config.toml
n_layer = 9
d_model = 384
n_head = 3
n_kv_head = 3
head_dim = 128
d_mlp = 1536
vocab_size = 6529
activation = "tanh_gelu"
norm = "rmsnorm"
norm_place = "pre"
norm_eps = 1e-05
positions = "learned"
qk_norm = false
attn_scale = 0.0884
bias = "all"
tie_embeddings = true
parallel_block = false
init = "normal"
init_std_qkv = 0.0189
init_std_o = 0.00445
init_std_up = 0.0189
init_std_down = 0.00445
init_out_by_depth = true
optimizer = "soap_variant"
lr = 0.00258
beta1 = 0.95
beta2 = 0.95
weight_decay = 0.092
lr_head = 0.0046
warmup_steps = 200
schedule = "cos"
final_lr_fraction = 0.03
batch_tokens = 131072
seq_len = 512
doc_mask = true
train_tokens = 511500000
steps = 3903
dataset = "wikipedia_en"
Each number is 200 + 20 x the weight over its row's rms, rounded and kept within 0 to 999. Layers, rows and columns count from 0. The size before them is the row's rms in percent of the matrix's.

# layer 5 MLP down (transposed), 1536x384, rms 0.0785, rows 801-837, columns 192-287
105,208,206,227,178,193,171,236,215,209,220,193,207,231,222,226,211,187,216,251,223,199,174,177,152,218,236,173,167,234,204,233,226,171,207,197,183,211,189,211,197,204,181,189,183,184,184,162,183,224,214,188,180,179,215,202,235,198,229,181,206,191,208,217,211,206,188,195,213,213,234,226,234,214,236,200,204,158,192,188,189,221,210,209,219,215,197,204,183,174,232,169,191,209,206,207,234
107,218,215,198,188,242,191,212,189,181,221,191,178,198,249,222,224,196,152,194,196,214,224,189,260,201,207,214,159,207,165,182,163,215,181,219,229,209,210,236,221,185,208,198,217,184,201,196,234,206,205,189,176,218,176,193,211,226,194,200,242,194,207,225,220,194,181,195,189,193,183,181,200,187,204,222,228,169,227,181,210,207,231,199,220,205,222,194,211,192,194,197,200,160,180,192,199
097,176,209,186,219,179,214,188,179,200,192,222,164,214,179,152,175,231,189,168,201,183,196,216,211,200,232,168,203,200,196,173,234,213,205,211,203,205,181,202,174,219,185,212,198,190,170,185,176,170,216,208,225,217,200,196,205,174,192,194,210,186,201,206,205,201,228,195,197,228,230,194,222,207,165,201,206,206,176,205,191,187,210,231,175,162,169,197,230,191,198,210,236,210,208,234,205
101,210,211,251,188,188,194,218,211,227,154,216,161,183,173,181,194,223,177,184,183,151,217,198,162,191,210,247,217,194,193,199,185,182,231,208,204,237,208,138,207,240,179,158,199,193,237,194,202,206,178,186,187,184,234,201,176,200,187,201,203,210,179,215,198,220,195,158,171,214,209,210,197,225,207,217,222,198,216,212,194,217,219,190,214,189,217,189,176,203,231,202,190,162,170,204,173
103,213,250,221,191,181,189,195,191,188,178,207,231,195,229,197,180,194,198,196,228,192,212,192,237,203,166,214,220,199,169,195,179,191,204,198,185,212,190,220,191,209,203,185,214,174,202,182,172,200,209,200,184,207,203,210,187,206,184,189,216,200,187,237,192,227,199,215,187,204,191,200,193,172,210,173,164,204,196,233,200,217,208,207,223,203,183,217,203,178,216,191,200,207,231,182,230
096,227,184,188,191,197,227,150,203,176,181,196,205,184,241,219,164,197,201,185,198,193,199,186,217,202,210,213,208,217,208,164,227,199,197,193,214,222,198,225,187,194,209,165,187,188,172,192,229,177,209,214,153,214,190,229,207,210,167,190,194,194,192,206,228,210,238,200,156,190,192,187,188,192,212,216,221,159,213,217,190,177,192,234,240,209,218,195,202,223,195,202,212,216,247,169,200
092,208,196,190,234,209,209,185,225,190,184,210,173,238,217,175,185,178,218,193,192,208,208,193,195,176,195,167,181,196,239,195,212,219,210,163,184,240,206,219,211,191,214,244,212,169,182,161,194,241,179,219,180,156,202,202,207,180,222,191,242,185,216,189,213,187,219,230,210,168,197,210,192,206,229,215,160,205,243,186,244,209,220,211,186,225,207,194,188,218,216,212,239,188,181,224,203
114,185,204,185,203,211,208,186,232,205,177,197,194,200,210,218,210,178,194,231,185,202,199,238,161,199,171,233,199,206,209,195,230,178,196,182,195,168,220,181,195,189,163,217,192,225,189,201,187,191,198,204,206,214,244,200,212,197,192,159,211,223,220,186,201,188,199,219,190,177,177,197,207,174,213,193,194,211,215,178,214,186,162,203,172,198,217,178,203,199,246,181,216,214,184,215,200
100,210,203,161,185,194,200,259,191,184,197,199,187,218,210,195,221,188,191,203,173,210,195,217,240,223,181,221,200,203,227,176,223,174,194,188,200,226,176,179,172,222,212,210,209,205,198,205,145,211,187,222,208,225,206,184,175,195,197,193,185,174,206,204,244,204,191,191,243,189,188,211,206,229,226,187,180,223,239,223,146,185,181,186,219,204,208,197,212,193,214,167,209,232,226,191,181
113,205,232,211,215,212,197,211,203,240,194,184,212,173,179,197,187,222,200,235,206,207,198,159,172,203,180,198,222,199,202,198,195,179,167,238,181,215,211,177,184,199,228,191,255,196,192,199,152,199,208,203,222,208,216,202,211,173,197,166,172,178,210,200,208,206,193,177,165,214,203,191,180,198,214,214,197,185,171,159,234,199,196,186,191,200,261,205,185,201,203,179,185,207,212,198,183
097,223,174,160,168,203,204,245,201,166,234,208,232,227,186,196,183,180,195,224,169,188,171,217,219,202,186,231,161,194,201,201,205,209,195,202,218,205,192,189,210,212,180,195,181,166,220,201,219,218,219,221,225,199,196,212,218,172,201,204,208,214,190,193,240,186,178,225,222,199,215,195,198,215,212,182,217,208,175,188,187,200,204,182,199,227,190,227,215,206,200,206,209,216,176,190,178
083,167,172,220,205,170,167,210,210,220,220,214,192,172,180,151,200,202,219,176,215,205,173,199,198,215,198,209,213,260,213,202,206,166,236,217,190,194,206,200,203,190,192,220,199,207,197,191,225,208,174,212,208,195,204,183,208,211,206,225,177,189,217,188,221,215,194,195,206,199,195,213,215,180,185,192,215,193,182,206,208,248,211,205,170,218,224,187,243,189,202,193,220,230,188,194,230
097,189,188,198,185,223,228,225,175,204,186,190,180,195,173,171,225,190,174,198,223,204,200,221,166,201,180,226,212,196,205,188,200,191,195,203,198,182,177,210,183,212,195,213,169,212,187,191,212,189,188,206,220,196,207,230,197,192,169,227,218,200,201,216,205,180,238,182,195,198,191,216,185,203,250,184,199,202,191,193,218,154,188,184,222,174,214,227,236,185,220,212,203,194,184,186,202
095,223,217,214,193,193,245,205,184,211,184,210,192,221,195,215,217,205,217,215,189,211,186,220,222,188,177,208,181,157,212,216,231,199,237,190,185,241,204,193,200,197,184,194,219,175,163,215,180,202,257,142,205,216,198,212,195,194,192,180,212,184,223,210,183,208,225,212,197,179,187,197,202,200,218,193,189,230,165,182,223,181,160,212,164,211,219,207,159,203,177,170,200,160,175,213,227
104,218,200,180,205,226,214,230,197,150,193,199,217,199,186,206,176,203,204,214,231,168,225,214,200,205,190,225,189,194,191,187,212,225,193,165,201,170,201,167,197,193,211,187,198,188,202,195,224,206,224,210,192,229,210,197,215,172,199,184,212,188,216,253,198,192,230,184,196,227,189,214,204,204,222,206,199,214,197,197,208,187,211,182,217,175,197,194,206,200,180,156,174,229,197,207,200
101,219,194,205,174,245,188,197,199,196,200,221,242,214,190,196,179,172,190,222,216,199,199,219,194,207,217,177,186,188,208,226,197,196,223,193,228,227,213,185,214,188,227,184,184,205,212,172,208,207,195,213,191,215,206,213,210,163,160,185,192,229,199,221,197,219,199,175,178,223,194,148,224,241,191,219,205,188,193,214,183,186,200,239,205,195,229,209,212,240,191,241,179,175,216,211,216
096,186,200,231,181,215,193,226,165,222,181,164,186,201,203,194,205,204,170,213,230,193,188,195,201,161,222,228,183,197,163,211,218,182,163,197,164,209,242,190,194,210,174,187,210,211,200,176,212,250,206,181,178,182,243,190,216,187,270,211,209,198,210,163,205,223,208,212,195,187,196,219,182,226,207,155,167,189,191,180,252,216,192,221,233,159,211,236,151,240,194,187,200,222,219,196,188
094,219,181,226,217,199,206,185,231,201,226,211,210,154,171,216,182,186,182,176,217,199,193,219,195,197,195,191,209,209,186,239,217,195,213,166,179,190,159,186,223,168,207,185,212,197,201,201,184,210,200,216,195,172,158,209,221,232,195,194,197,201,207,168,205,196,196,172,230,195,216,203,223,200,217,194,221,201,198,203,199,181,191,203,164,186,208,240,158,188,262,189,199,186,212,210,217
102,208,177,221,208,194,222,175,206,203,219,214,218,142,183,185,174,211,176,201,199,185,216,174,198,181,229,180,157,231,190,188,205,240,173,184,193,202,204,194,187,186,182,208,151,178,203,209,211,207,175,201,205,227,191,189,231,191,173,188,200,202,194,187,174,202,210,202,203,219,178,212,204,200,187,197,171,238,151,194,176,183,158,178,201,195,208,206,188,172,217,223,224,219,194,206,188
097,222,199,205,220,186,212,201,199,187,204,190,187,230,200,164,195,164,209,202,265,195,219,215,201,202,195,182,185,162,176,228,223,201,186,175,230,206,214,173,221,221,161,220,229,201,157,219,177,199,199,186,206,187,232,178,224,197,192,177,187,209,199,181,201,200,210,205,200,208,214,208,212,175,208,220,185,196,187,208,196,203,193,194,231,194,180,214,192,175,190,168,217,207,213,242,147
105,209,184,185,203,200,211,214,194,223,196,172,169,204,196,203,159,206,232,198,205,188,202,223,183,217,183,223,204,169,211,209,185,238,196,196,229,179,190,213,198,182,202,196,195,204,179,209,202,174,216,176,211,195,192,154,184,218,198,206,215,209,236,185,185,200,202,216,173,243,207,186,210,160,191,219,176,167,201,227,258,203,210,217,170,185,193,208,178,214,208,172,205,180,219,168,198
103,209,186,196,188,210,208,204,208,223,194,222,210,205,191,202,190,200,191,216,196,194,201,204,217,178,247,227,238,183,172,186,192,215,183,212,185,193,189,220,173,218,201,187,194,169,192,192,200,181,213,227,185,199,189,192,204,177,225,202,191,191,208,207,229,156,198,236,179,211,204,199,220,237,188,233,204,248,221,187,187,202,202,211,176,164,183,213,193,268,209,208,199,189,198,172,193
102,176,205,177,243,230,199,165,218,215,199,197,239,222,188,198,194,186,240,172,189,214,210,196,211,189,201,203,168,183,175,178,191,227,207,177,235,251,237,195,203,218,169,178,180,181,182,183,189,147,202,204,218,238,202,207,194,191,207,201,166,187,172,198,192,180,172,200,162,177,245,194,187,178,197,183,201,185,179,212,190,194,190,162,206,203,214,188,206,193,160,234,208,191,204,200,193
104,202,220,207,193,187,200,205,243,187,174,192,202,246,185,181,208,209,200,184,203,196,222,188,207,190,160,227,211,204,241,180,200,222,156,194,202,182,188,212,169,224,173,205,186,221,207,192,225,218,202,166,217,216,184,204,231,223,173,210,180,178,179,226,203,203,187,198,164,187,188,241,206,207,226,212,156,193,193,170,214,170,224,207,218,203,194,213,180,196,213,189,217,193,168,160,199
110,170,198,228,211,204,211,212,197,228,197,157,235,188,235,195,186,208,176,175,241,209,202,213,211,195,203,199,201,224,210,204,219,196,203,153,207,211,210,210,195,211,217,200,195,228,189,188,207,180,202,163,189,207,211,214,176,197,179,217,210,206,198,171,195,217,169,160,190,226,170,208,214,203,219,197,187,177,210,212,170,192,207,202,181,227,184,189,172,198,166,165,177,174,199,159,179
100,213,177,195,216,216,205,227,188,196,185,193,229,214,240,176,194,197,198,223,211,167,177,206,198,200,226,213,204,234,176,197,205,204,217,242,228,201,212,214,193,197,225,248,222,194,213,220,160,181,157,205,210,168,194,172,193,164,187,199,212,194,190,211,198,156,228,205,211,184,191,181,221,174,195,197,234,195,213,199,204,194,167,211,190,208,211,200,206,195,178,169,187,194,231,184,186
094,199,184,188,214,222,211,186,230,183,213,216,184,218,194,225,189,185,200,183,176,208,173,197,164,185,196,189,205,219,238,217,191,162,173,173,169,195,206,178,200,213,210,192,213,208,206,231,190,179,233,192,167,183,208,184,221,221,246,192,211,199,193,207,225,222,221,201,223,203,217,171,209,175,193,172,230,224,219,146,224,210,185,228,206,232,199,199,196,202,237,227,201,193,202,217,212
094,219,202,187,161,242,201,186,199,228,211,189,219,163,223,221,197,184,222,194,214,159,235,214,214,175,207,218,197,199,201,206,183,209,219,212,183,184,196,197,179,186,218,219,213,193,211,225,204,233,204,196,206,188,241,201,214,202,194,185,207,233,219,216,203,196,186,197,191,217,204,233,208,205,204,186,234,203,186,192,170,208,180,208,183,205,224,197,218,224,201,219,244,190,202,188,241
096,178,212,181,185,216,202,193,168,222,203,197,210,201,204,192,173,182,188,197,213,206,240,182,212,222,191,196,223,226,212,250,172,240,179,158,206,232,203,220,190,192,204,184,187,202,177,190,178,186,189,226,201,232,208,178,198,170,220,239,228,182,161,189,179,228,213,202,162,211,202,209,214,211,213,196,202,219,151,176,209,210,176,231,225,206,206,195,185,207,198,181,242,215,214,195,213
106,178,202,206,196,224,182,194,199,213,210,214,181,198,173,228,202,193,184,211,230,191,206,180,210,202,197,203,179,191,204,192,205,193,199,161,234,182,202,198,173,166,201,197,211,230,188,233,183,250,201,200,191,192,227,183,161,180,204,165,202,153,154,199,213,179,211,217,182,221,191,196,211,187,190,200,208,206,192,137,206,226,180,212,213,216,218,214,211,199,235,185,174,226,195,224,196
094,168,213,236,194,179,206,213,193,189,203,183,216,255,179,192,187,198,192,216,193,184,215,188,211,216,181,207,163,183,180,221,235,245,209,239,206,187,204,199,225,239,210,199,199,207,212,193,193,229,184,170,205,201,219,199,207,216,204,210,175,206,140,204,223,228,227,202,222,185,202,219,224,194,246,228,177,174,163,269,218,215,201,211,193,222,254,212,195,203,221,185,199,194,225,201,191
096,216,230,206,162,223,217,176,213,176,231,166,246,199,199,148,171,207,173,240,180,190,186,199,219,177,220,210,197,215,185,208,174,206,236,190,181,204,210,180,197,183,210,208,224,202,159,178,197,183,178,211,195,230,163,201,173,208,212,181,203,199,204,212,199,199,218,204,224,204,192,189,191,263,180,185,179,210,217,201,215,233,195,183,203,181,202,224,188,192,211,168,189,205,216,203,206
099,196,234,219,218,198,203,177,170,214,204,165,194,224,175,214,199,241,205,207,219,170,221,171,223,203,194,227,162,180,202,175,179,215,191,232,178,203,190,176,226,235,222,192,194,195,214,177,180,202,228,240,175,207,240,210,196,185,157,204,204,195,190,204,218,181,186,173,187,179,212,193,195,173,210,173,177,168,228,178,201,210,199,182,211,190,191,215,208,192,204,244,204,218,193,208,225
093,191,193,154,206,222,173,205,217,173,181,173,195,177,191,211,219,238,200,243,193,188,198,190,223,211,210,207,175,212,189,210,195,199,210,203,191,172,224,199,224,202,217,169,170,232,210,242,196,229,208,186,202,199,177,258,188,172,194,148,217,214,200,217,173,197,194,218,196,203,194,186,179,178,223,216,180,194,186,206,254,204,212,212,171,189,206,165,232,198,215,248,188,187,231,189,197
104,204,196,214,202,202,199,187,199,216,172,184,179,210,208,224,212,200,206,249,195,214,170,171,226,173,196,214,202,226,224,225,182,198,218,189,205,206,230,200,186,139,223,199,196,191,172,209,192,165,207,197,168,217,190,197,192,217,228,238,193,198,209,223,191,192,223,199,230,231,235,205,174,211,171,214,231,197,185,188,206,197,225,176,215,163,217,195,229,240,195,210,232,179,174,214,195
107,194,219,164,193,230,218,164,247,183,159,186,208,187,182,169,172,192,159,196,177,197,215,180,203,194,189,165,198,196,179,209,174,194,177,190,172,192,174,213,218,221,242,229,194,239,160,214,195,163,186,199,177,207,231,209,224,234,210,218,197,214,203,187,206,172,183,202,161,226,220,177,198,205,196,227,205,201,186,174,225,198,183,221,195,182,188,215,200,202,207,177,216,212,189,196,175
100,207,181,211,236,202,206,227,226,204,196,179,204,214,228,182,235,180,207,200,204,210,178,218,204,235,208,200,261,189,183,187,195,183,189,168,200,209,157,170,208,187,197,180,199,195,186,206,196,196,178,160,217,208,205,219,242,202,186,194,166,204,208,171,243,211,205,220,258,195,212,182,206,195,219,214,218,212,177,209,185,189,183,190,194,170,202,181,174,208,175,231,232,186,183,208,181
# layer 5 MLP up, 1536x384, rms 0.0763, rows 802-837, columns 192-287
101,207,152,187,245,220,213,230,183,190,164,187,193,215,188,184,227,196,150,208,198,204,190,167,192,192,210,214,212,190,170,192,194,203,208,207,225,202,174,163,210,220,203,215,242,201,203,204,197,192,206,185,216,208,210,220,236,186,195,223,195,197,213,211,195,213,185,178,194,162,192,205,157,210,194,196,210,201,202,163,199,184,217,218,190,216,179,215,197,191,210,182,196,183,211,211,186
095,224,179,165,169,206,219,191,205,195,218,217,186,179,200,176,204,235,186,210,201,194,217,201,203,200,206,219,217,196,264,189,182,236,175,199,198,233,231,206,228,194,226,210,183,187,221,226,182,180,195,212,210,191,217,189,194,207,249,225,211,197,238,225,221,199,181,240,191,205,195,190,207,200,206,175,183,221,194,216,227,209,223,182,226,181,195,242,188,207,206,159,167,207,181,185,218
100,179,182,184,229,182,179,209,162,169,202,189,174,209,236,211,213,220,217,189,189,196,186,182,241,206,202,163,220,192,185,208,212,225,200,195,197,175,215,230,223,195,206,206,198,219,215,191,166,185,203,195,176,193,201,198,196,220,230,190,183,192,205,215,226,199,183,244,217,216,192,155,197,208,201,210,191,191,211,223,214,143,196,195,203,193,201,209,225,220,219,203,184,238,224,217,248
100,203,203,170,194,239,185,213,203,219,202,215,210,218,231,211,220,202,232,204,174,187,216,200,174,190,196,202,220,192,195,225,213,210,185,213,211,160,197,207,174,197,184,178,195,226,188,193,219,139,185,246,253,200,214,226,173,220,200,184,205,195,201,210,213,165,198,197,199,199,200,195,202,224,195,230,223,173,197,133,240,203,188,228,170,181,168,240,183,212,203,214,199,178,194,200,169
099,214,184,215,205,188,224,212,208,180,169,200,203,202,223,208,191,204,192,177,227,211,161,172,186,205,193,180,168,197,166,213,151,201,215,195,168,204,199,231,201,190,214,206,199,237,219,247,190,174,247,171,178,243,204,195,237,212,181,168,183,231,197,177,174,186,220,223,186,204,213,173,182,216,218,201,166,181,196,197,171,168,210,195,148,200,213,210,217,225,191,215,182,225,220,192,204
095,177,182,231,169,176,217,172,229,216,190,217,248,165,202,196,212,197,182,185,200,219,217,196,212,216,236,183,227,182,176,197,163,203,131,237,170,188,192,210,187,231,203,214,170,168,210,237,185,190,159,181,228,205,222,195,189,221,203,187,211,232,187,219,218,186,172,194,227,166,210,211,188,195,205,192,221,191,192,233,201,201,188,206,218,192,199,198,204,168,170,165,171,238,224,223,157
106,195,171,194,219,160,189,234,151,192,189,197,170,182,178,215,232,188,194,205,177,236,221,209,229,211,222,220,197,200,219,176,237,178,191,208,155,178,205,216,178,199,179,169,204,181,190,221,189,219,231,193,216,194,231,217,212,194,195,228,201,213,203,208,191,207,235,193,188,201,240,217,192,200,200,184,268,179,191,195,198,222,158,194,197,195,236,176,185,215,188,197,188,174,216,193,208
095,229,239,222,193,197,185,190,203,207,205,179,200,218,212,191,187,212,196,159,213,242,200,206,196,194,215,188,194,174,187,232,196,176,189,220,194,174,197,195,205,185,187,201,213,195,209,199,251,204,167,187,191,202,188,190,189,180,192,169,203,199,204,207,175,183,189,206,201,217,216,190,191,199,220,204,207,232,196,199,211,198,207,179,203,207,222,206,210,185,237,224,216,174,233,191,226
120,195,177,185,202,159,206,222,195,193,199,182,198,198,221,215,219,200,197,200,172,199,233,189,199,212,191,213,205,215,182,184,202,188,205,204,196,237,222,187,197,205,210,204,216,205,243,207,196,243,180,188,193,187,152,213,204,187,185,208,218,187,208,202,222,250,174,218,209,206,214,208,232,184,200,166,187,207,193,239,201,223,192,154,204,183,178,203,218,209,177,202,215,216,176,214,246
091,206,201,190,207,247,199,230,164,221,198,204,189,190,209,243,197,200,173,185,152,219,212,210,224,202,225,181,235,210,189,210,220,200,195,246,183,208,194,239,165,199,203,205,229,206,183,225,236,212,189,209,200,196,201,194,197,182,233,188,188,223,184,208,185,205,234,177,210,201,181,188,200,161,214,204,193,202,202,186,197,204,178,204,164,224,186,179,208,184,184,183,212,223,200,166,205
092,222,216,206,205,191,192,171,183,176,189,195,206,202,214,222,200,185,188,217,202,224,190,182,210,233,199,188,187,184,186,193,215,216,198,179,197,194,200,222,194,207,192,223,187,220,176,211,186,177,224,172,202,173,193,211,170,185,230,194,237,196,181,221,168,201,214,229,200,185,188,172,177,216,224,142,183,250,177,256,189,160,187,195,229,197,204,218,227,180,134,159,204,188,228,186,181
099,234,196,253,193,196,202,184,253,193,227,227,208,233,218,196,162,195,196,196,202,175,190,178,176,207,211,151,195,209,211,207,203,206,198,207,192,201,223,214,207,200,200,228,209,191,181,204,204,187,189,199,230,192,211,198,195,186,221,167,198,257,195,193,185,221,200,189,198,207,225,222,208,174,187,172,206,188,207,229,160,191,210,204,204,197,163,210,188,184,207,184,190,187,183,187,235
095,219,175,195,222,189,174,223,223,169,196,191,216,237,215,174,223,203,243,169,219,175,227,188,186,207,203,192,191,207,220,204,183,208,182,180,205,186,191,244,237,174,213,218,169,200,201,184,157,199,201,232,186,197,177,219,226,203,208,183,188,213,178,211,176,202,194,198,182,200,228,178,206,189,221,201,167,191,215,207,151,188,233,193,221,205,160,180,215,178,223,193,211,230,232,212,221
102,196,174,204,243,209,210,208,243,231,215,202,179,227,168,225,184,199,180,202,187,177,176,175,204,200,195,190,200,218,240,205,238,199,194,200,178,214,181,180,203,189,204,187,182,217,212,228,169,163,189,233,245,191,169,186,204,204,196,217,202,185,218,208,224,169,212,208,189,154,172,177,188,208,214,175,211,198,212,191,180,199,191,195,187,244,222,248,207,204,241,229,236,207,194,201,236
101,215,219,207,212,187,215,224,163,199,229,218,218,223,216,198,204,212,208,147,224,180,194,171,220,154,198,200,195,156,226,179,214,176,180,214,197,182,179,173,196,180,232,193,205,212,217,230,202,217,177,182,176,224,231,178,174,219,247,207,171,174,200,200,220,194,188,226,213,201,240,199,189,180,197,210,232,221,188,207,206,191,232,178,223,185,215,191,192,196,221,201,201,206,177,221,195
090,179,208,225,186,216,196,201,198,195,198,204,190,211,232,204,208,196,229,190,231,221,212,217,211,182,195,195,217,203,195,181,193,175,188,193,190,210,194,140,227,208,189,219,179,219,190,182,162,178,176,202,196,256,174,214,228,216,221,206,203,171,212,212,210,189,187,212,176,203,192,175,199,223,188,214,207,183,198,282,225,224,184,197,183,205,182,209,214,201,227,206,202,191,200,206,206
097,211,215,209,234,226,155,223,212,188,205,194,197,212,191,198,218,238,199,205,177,205,130,193,215,199,198,182,231,188,245,160,210,208,195,244,184,206,232,203,178,208,199,195,158,211,210,130,242,205,211,201,161,226,190,223,172,174,202,214,183,212,166,220,236,201,186,204,194,192,219,218,190,216,181,189,219,169,201,176,213,217,210,223,181,215,191,176,211,197,197,234,177,228,174,192,173
103,172,180,216,207,179,155,193,217,186,167,203,202,214,193,206,198,186,242,182,170,220,152,192,220,178,191,200,205,222,195,212,199,212,210,191,213,193,198,166,188,211,192,168,231,228,174,228,232,179,188,167,226,193,212,199,204,203,201,192,201,199,200,216,186,209,170,171,234,200,234,193,201,198,184,199,251,184,166,195,201,222,244,229,203,214,223,195,188,187,195,221,185,196,204,208,198
093,201,206,189,220,229,191,221,193,181,203,218,214,190,209,212,177,234,177,177,184,181,241,210,191,180,237,203,213,230,156,238,195,220,194,161,208,201,217,192,189,195,180,181,199,198,185,171,209,243,209,172,175,215,216,207,221,179,207,183,214,194,185,154,186,204,176,171,208,183,189,208,218,208,214,205,179,230,206,171,169,197,154,236,220,206,188,194,237,181,171,182,201,222,202,207,189
106,229,226,216,228,198,196,171,222,194,199,210,208,171,218,195,208,178,188,214,199,229,208,206,193,200,201,196,221,176,192,190,183,205,166,200,197,219,221,214,217,219,202,185,188,192,215,193,226,239,208,204,218,178,196,171,206,186,222,212,185,210,175,206,221,185,208,249,207,156,189,202,184,215,229,194,220,216,244,195,207,192,227,160,203,206,242,212,181,187,216,198,209,179,203,263,220
097,190,173,227,188,154,234,197,217,213,203,199,228,215,164,204,203,167,217,204,209,207,208,202,164,187,205,188,206,177,195,191,210,189,190,168,200,239,188,200,196,224,208,209,166,179,230,192,192,209,184,201,251,189,203,198,198,195,192,202,210,187,188,231,191,187,198,169,207,190,210,231,203,180,223,232,177,186,171,194,185,217,187,197,217,196,201,196,203,217,196,192,221,205,207,214,181
101,237,229,190,218,204,220,212,209,213,162,253,236,217,236,176,229,186,231,174,208,182,206,202,196,208,196,167,224,248,219,230,228,185,211,210,191,228,217,204,196,211,205,214,192,235,189,197,222,223,189,186,247,208,178,176,187,196,237,216,167,156,214,203,195,167,186,245,224,217,197,193,177,186,198,223,229,185,195,203,211,180,191,195,206,181,190,194,203,177,174,183,209,169,167,184,202
101,198,211,188,210,197,181,224,194,213,193,189,187,182,233,203,178,171,195,206,169,161,163,190,182,189,205,186,221,221,197,214,204,193,207,191,175,246,218,170,194,174,238,181,230,162,210,184,184,265,206,225,195,206,187,215,208,198,207,200,204,190,185,191,195,195,224,182,221,182,204,230,197,203,218,220,236,159,202,228,198,190,144,180,167,208,162,170,198,185,163,192,182,212,216,213,204
112,181,198,223,202,199,246,219,211,201,189,209,201,229,202,224,184,198,174,243,199,177,164,201,198,167,159,185,196,212,165,199,210,203,189,217,195,210,176,237,200,213,202,205,169,199,193,201,197,199,194,216,215,215,210,175,234,185,163,203,218,191,187,147,167,164,191,219,203,204,199,173,169,214,187,237,172,192,198,221,234,185,201,214,197,195,192,193,204,230,196,190,223,186,200,186,187
097,204,184,209,207,224,200,175,179,228,204,209,220,196,182,196,213,252,217,197,234,194,195,231,212,199,225,204,222,234,207,182,163,183,207,203,168,211,199,201,232,188,221,167,191,199,200,227,223,215,196,215,220,171,182,183,211,173,207,196,202,247,171,165,206,182,220,151,236,174,200,188,215,174,207,212,221,172,222,216,184,146,214,185,232,151,214,195,219,253,246,198,221,201,158,186,152
100,194,211,201,198,208,204,228,173,180,229,208,200,195,187,172,194,179,188,171,193,201,252,169,216,179,194,184,180,187,201,169,216,202,185,200,172,176,179,213,220,231,202,213,191,179,199,191,189,223,203,169,237,174,191,202,210,194,206,200,194,211,205,210,220,230,192,213,230,201,170,209,208,208,207,210,213,236,186,195,198,247,225,197,189,214,195,221,200,196,177,212,201,218,235,204,248
090,203,217,175,193,203,187,220,222,184,196,211,210,233,197,194,204,201,209,214,216,187,216,184,211,179,174,177,225,199,183,186,227,192,234,182,215,207,184,210,218,235,166,198,222,225,193,207,201,172,180,146,194,218,229,233,215,178,179,204,188,196,193,177,189,181,168,172,182,230,208,168,206,190,227,192,180,203,225,168,208,196,176,163,234,241,234,198,227,201,243,214,188,223,218,192,181
087,214,218,184,199,202,232,243,184,187,199,213,211,234,226,220,215,183,233,190,225,204,156,195,235,181,243,171,180,186,208,173,211,169,186,215,166,200,166,227,182,206,225,209,187,201,232,206,189,165,199,200,215,168,194,202,206,216,176,171,223,216,203,221,204,188,177,187,189,215,228,160,205,173,195,199,205,166,223,232,182,221,184,231,192,206,188,232,188,187,183,219,197,176,225,199,218
111,200,180,224,241,205,188,248,197,222,203,203,170,210,174,193,191,205,227,189,177,245,201,214,177,221,228,166,191,200,209,207,170,207,207,180,203,192,174,189,180,193,211,193,181,199,196,222,189,213,220,211,216,206,207,208,193,188,194,201,225,226,186,182,197,159,195,203,190,207,194,211,201,231,199,235,201,218,188,198,192,194,172,169,184,183,179,226,201,187,219,196,230,227,181,225,202
093,195,214,227,233,205,190,198,185,210,185,182,190,195,180,216,179,226,244,222,200,189,194,197,208,198,231,211,221,151,198,215,220,175,204,190,216,208,215,194,231,217,163,250,166,223,175,206,201,230,206,176,223,220,225,210,192,184,178,240,197,196,211,181,174,185,172,181,190,203,207,177,224,185,181,185,201,234,206,184,203,183,216,173,186,215,185,202,174,210,192,161,209,185,210,211,203
102,194,156,199,197,217,247,222,156,180,205,218,217,213,205,183,207,221,184,210,212,213,170,205,214,193,202,218,205,222,197,194,193,199,224,207,214,186,194,216,210,172,201,234,178,217,239,245,196,227,203,212,189,200,174,177,200,192,211,188,195,198,157,238,205,229,204,226,200,209,190,215,225,226,207,197,200,206,224,181,167,220,170,197,144,188,217,193,176,174,191,198,225,197,205,187,217
098,168,187,210,176,204,167,212,191,209,218,218,182,229,216,198,206,207,207,202,173,198,216,185,212,197,215,201,191,165,229,202,209,196,190,203,225,216,227,165,214,216,191,228,165,164,198,211,199,191,194,231,197,183,201,206,185,191,211,187,206,195,237,183,190,203,209,214,235,177,161,161,183,157,202,200,212,196,211,198,188,212,207,218,187,197,195,199,204,206,219,177,212,156,192,168,212
093,191,213,206,201,181,228,208,216,217,197,201,196,237,223,178,195,161,180,207,213,187,197,201,191,181,195,171,228,189,188,205,214,220,185,182,184,202,213,197,221,175,182,209,210,181,209,171,204,175,179,224,185,182,221,180,204,227,232,219,191,191,238,146,206,214,209,169,198,193,172,173,220,206,206,214,200,244,238,192,159,188,223,187,206,168,181,282,193,205,210,192,182,216,209,230,198
102,198,211,169,228,185,195,188,198,185,233,198,192,193,212,224,189,162,189,236,181,257,195,202,192,190,184,188,193,207,209,184,176,233,208,214,174,184,236,214,186,202,189,192,181,201,233,227,182,210,219,198,221,218,193,180,170,196,159,196,146,174,211,236,177,247,203,195,221,198,199,202,175,189,211,201,175,225,168,208,207,206,196,175,215,205,192,210,213,197,203,228,176,166,196,195,224
112,209,195,204,199,190,148,212,190,204,237,221,188,208,198,184,208,178,215,185,179,186,227,170,159,186,195,177,181,209,192,202,231,202,171,174,219,218,197,223,222,201,184,180,228,204,209,205,194,213,220,215,191,218,194,168,227,192,202,166,207,218,214,187,194,204,168,192,239,199,177,218,214,194,200,168,203,258,168,204,202,178,194,191,205,211,223,200,198,170,228,215,192,192,181,208,202
100,224,214,198,171,188,189,229,205,210,193,197,206,170,206,201,164,195,184,210,212,142,236,200,200,201,203,186,197,197,166,203,203,174,171,176,212,178,241,169,224,194,224,188,213,169,222,193,193,200,237,218,186,174,220,197,193,177,206,161,212,202,192,152,199,207,204,199,177,225,183,200,162,197,199,225,205,202,233,196,200,207,159,215,192,217,209,232,194,227,187,180,188,216,229,177,154